config.yaml
num_key_value_heads: 3
norm: "layernorm"
norm_eps: 1e-05
bias: "all"
init_std_qkv: 0.0433
init_std_o: 0.00791
optimizer: "muon_variant"
lr_mult_down: 2.0
schedule: "wsd"
decay_fraction: 0.656
max_steps: 4604
Each number is 128 + 32 x the weight over its row's rms, rounded and kept within 0 to 255. Layers, rows and columns count from 0. Numbers have three digits each. The size before them is the row's rms in percent of the matrix's.

# layer 8 attention key, 96x96, rms 0.235, rows 0-95, columns 64-95
089:164131123098070157101079176166127103107145146156083176183133157154128103130099074123163111149146
105:130110188101136125116086141092092123145139098192095142126166080124156182096108151101156123220175
096:135159112144183108150157143100192141089127102188145157133135101132156145142108171140126156086130
093:178086124095135143116110129092139084118158170076172127102132137119157130107129151162122125059151
098:188143155154106097116090136106144158119172149116119129159081129081100116104032131104083105139143
111:126144107204150106076155169117079132107104192138140064121132202194164137064132162086138106078148
105:161128179080138145175131117082093176143128070149129152138100096124114117195096090157108103129168
099:147124167129118151116078065159104130115139120125130143089147100127031117111134148135179119127088
100:196097104135125124142065138053190178107091103158178160095129134055118088102150168088148104140205
090:127141163106116083123091098118179142178098078182103123138103124083126138144118213098122135124111
106:095153110142112129104142120082114150121170116187106175148106117105146136104161105140118122168120
097:191165094106142154102156087148160136166095108159142092102119158114187143159096086148190105101175
092:139154129112092118086153084170097095159171142150126126151072138113156122056121133090158169071193
095:123123179123172132094142053160091110084119084160135158197107143132127135076146162159080165089079
102:103050148204146133218140100127110088157164120142127083109109133122127126100123166122133063155156
114:105097102085126095179141103095166148169131161061143126142149093110110096123130125147125122166163
094:180165153178157099105152114113061150141098150185128058160171119133130157137141106123116158143116
112:092050141145142141108151127144032111133173105120156148146118124124155170175135089133109105147132
102:132157145088116162138134147114206110178145106144092146119081118156136178092138110124161077162137
091:110117116144143151168152153086104128123101214204121147095091119063191109103088121091147139164125
105:113113132089161098128119079150125133181105164145142150077110151096111152036163079122139135155117
111:176159122164105196158148114139133136124121135118066139082124159149112099130178160109167151098120
100:188123129161096121108181151133098102123139086124138089138137127125093158101106175035132144150154
095:094077135106100150141084100147131148117133176150118119165127157157138164122139160181166091163148
092:079146121194106140084083103068143107197121131117092171111133176069071104094125163185101096102138
092:139062129157127139165073100110086134110074081090167121119062124049106139150199093155186097131121
099:103146195162129139139174094176089116124091094153070203117081147155087051060150130128076166116216
103:112175131135113099120135104179099148174123101128144101147114084117114207124069173084107134069173
100:105054125196134097179146082131169106168100165147136149144151143092151117129179145163071141124120
103:121125076183172082114180119121101139146094088093108089140114171140052132123163146123095155113127
097:123145077118151090112134064107199091120154092133113146168120113107174097112111168168135139148121
104:177120176090145093069109187098129124104162150098124191171111036139152151118140152140091085136166
124:128072102105156128105110120140085165138125084109098138154154082185174186205140118133157119139066
116:110120203149095126127120100216106153171168113083100156151187161194088108142143124133112103125188
115:135166111144066152123194140096152126153096121125144104118104155153090191163149051177143127100180
124:118097112110100126182102108134127128099204122099164145134099134170153134149116105176155174106045
119:098099128154078163146134148120094122149139094151132085048069163125110091070108141132161085145092
120:108160137141129093105117104078084159090097159154144129115094192085120101131114157121135128113098
119:105148137082130128172125117135161123170135095156113084149057110083126118171095071130115134092147
134:158128083191103130140136192127139104140111130030148122085110088132108148151087144146132144101121
124:176050137079178089134126108133120130133115173089126060153095129177086171142149105104115139100088
123:137116095161171124161082143089096133122133075114169164120157170175131107115128127125131174107137
127:178158196167099090132106091104075131117124171108152123127110115120094087076089161076127113147157
118:137123168085109158121134137106143103102134133101174122137116098083145216195078175129135115067128
119:127139106087148140104065115108124090142160156109127209092198181098141136096142096104128105081118
121:140174138188137142094111121158091179110053104169119140106161190090111113164106045112167129153116
122:148137097110156132119110172091156128155113181171063210109160165159149120134051095111111108177127
118:136137104094128119077157129151126087138168129149112161193119156148139180096118154081170179082126
118:131122165125105174152144097098059113165086118105098095178125138107059145151092128177116120173092
123:214179134115123083165156121148150153122089143146093077149102108157137125121147159155206167138171
119:173123162131136180146116162119109137181170143081114144045126049211136146097144164108143121191109
122:185096138100144230118149167144100155142109121115078133167141127105101143150115206050101127093108
122:115169168162161160113103131080147153113146151121129038111127168098209150103110147103131078145109
125:144134158161141131110128124114090112144160102141073091129073105049094119146123116165112129156127
117:126124129143092133114147223127124149072153179142137114225125086128139099152097094072075089119057
106:123087151149155084113075122182119121189138197130094120178131135121143099081039100089104112116142
126:159186108175145059155107121106135122174155140145130086134134095118129153109169112165149127217144
121:107126111108138193138125089132145127089160092134090085198119149169144112113077131165147159162124
128:129146119107113120126174112089113138138146113061096087161136173091143092155108093112093155110145
119:127101195102129143127110170077120163121118103150156157136121111135071091091192049121101116137120
115:147117074164148132171111149123138128127144094065148172149098128087120137135119160163118123146188
123:130119116156150107153124124141144100131096148111120093096139184121056158090102140119116135120109
120:162145141093138168154161145160101105084109109120131179130116083075136109129095118137089140121119
125:127152094087076133127128108108080168136180137065108142153157113121151128136078073119235137190165
068:163167086104131103124120140162072160154137190169098108108159113084181173070156115147122141111172
064:135143062161166078084090137109108130190093145177151120169103095107115127195104093132129157139083
075:150113134129158140088148091157131081150167091096096157115128143141089146166131125106161092101121
077:124091110125119209135106057107102121128123158102119061101099124163148164151127092130099112130170
074:128120095176124117136080160121142096161080164080120132203170080112169130126124181128089065135163
075:148099087128127130123184093123112129137142155125129068085117132189125138118182186076119082119123
076:152192088130122098086149163159159076098120186134077155150126131110146142151126123146165151192087
073:189158140135187147144179067152113144124158134108097125203119123100139155107092136112099217157104
069:159109124156126085120108080120049147105155124146148100122085163118130169144145105082143117175114
070:139161157220067136096149136115065122169119116157154132125108185166174110114100130142149125081154
073:120150116153090162118141112105169117150141084153135087135193116157080194213108185095144145142115
065:101094100106134175094147153105113101140107042124104156125113097098034143104163139167185108176134
074:125102107127124128173110158093171136135158124137150123155142143117119136089097171127111147172071
074:072156164097155077145117178159175119125103066135078104118136101139123156110111162085116147132106
075:141130133127086147107058115098166131152158149138136142122104172104156122077165179101103095132199
076:070170091114154137156068189141153105135152092087105059071152112153168149131104129101094115182097
078:120162138123128088131097149103171091084183175117133154197145126172080099079064152148075120124192
061:124161096152172191106115108188132085145142171164104149131108094074146104167156087090143129145110
061:146131114171096134154137169120134064122118169149155161069120136150061081162204146113164126112136
071:143180092092154160079175166202112202165156131157095148144150145091139092131153175109061139139166
078:189070151141127141090143129074068159116069121092128107063085098111135150123170143173158101083149
073:100108133162161161168125120139141083141126107126158167093162063152200126112092146120197126140097
089:121109120092167142125074093164131144103135132092150134102121162210136127129091130157071147093077
068:144153129149134169204137153075126129130077129116127094100132137114077137159184149125108136090075
071:184177108121097210086112146184111101143137146149155139146071116133145163127098141085117108152141
069:132165125141119131097126126140136133152071059097111141125111104149141101111103112132185136137089
086:125097084121153164150131156095069150137116089135115159151131126132094157135143112120113124135202
073:105079132099156139106100106137149174156148106074094127101126114177144151100104180147107134086163
077:117111142121157127105118128108141158156167145121125129113143130121146213123117100064150170090162
072:102098069152176126109072127128135113098108178096179085094087181077148176157156125099124159129155
072:066130156100113165116173109160143149098135162118090110107125067127143146127162167116127152103137
066:177119132176161111129073126156146087142089115095122129125202123121133195104118112144073134112157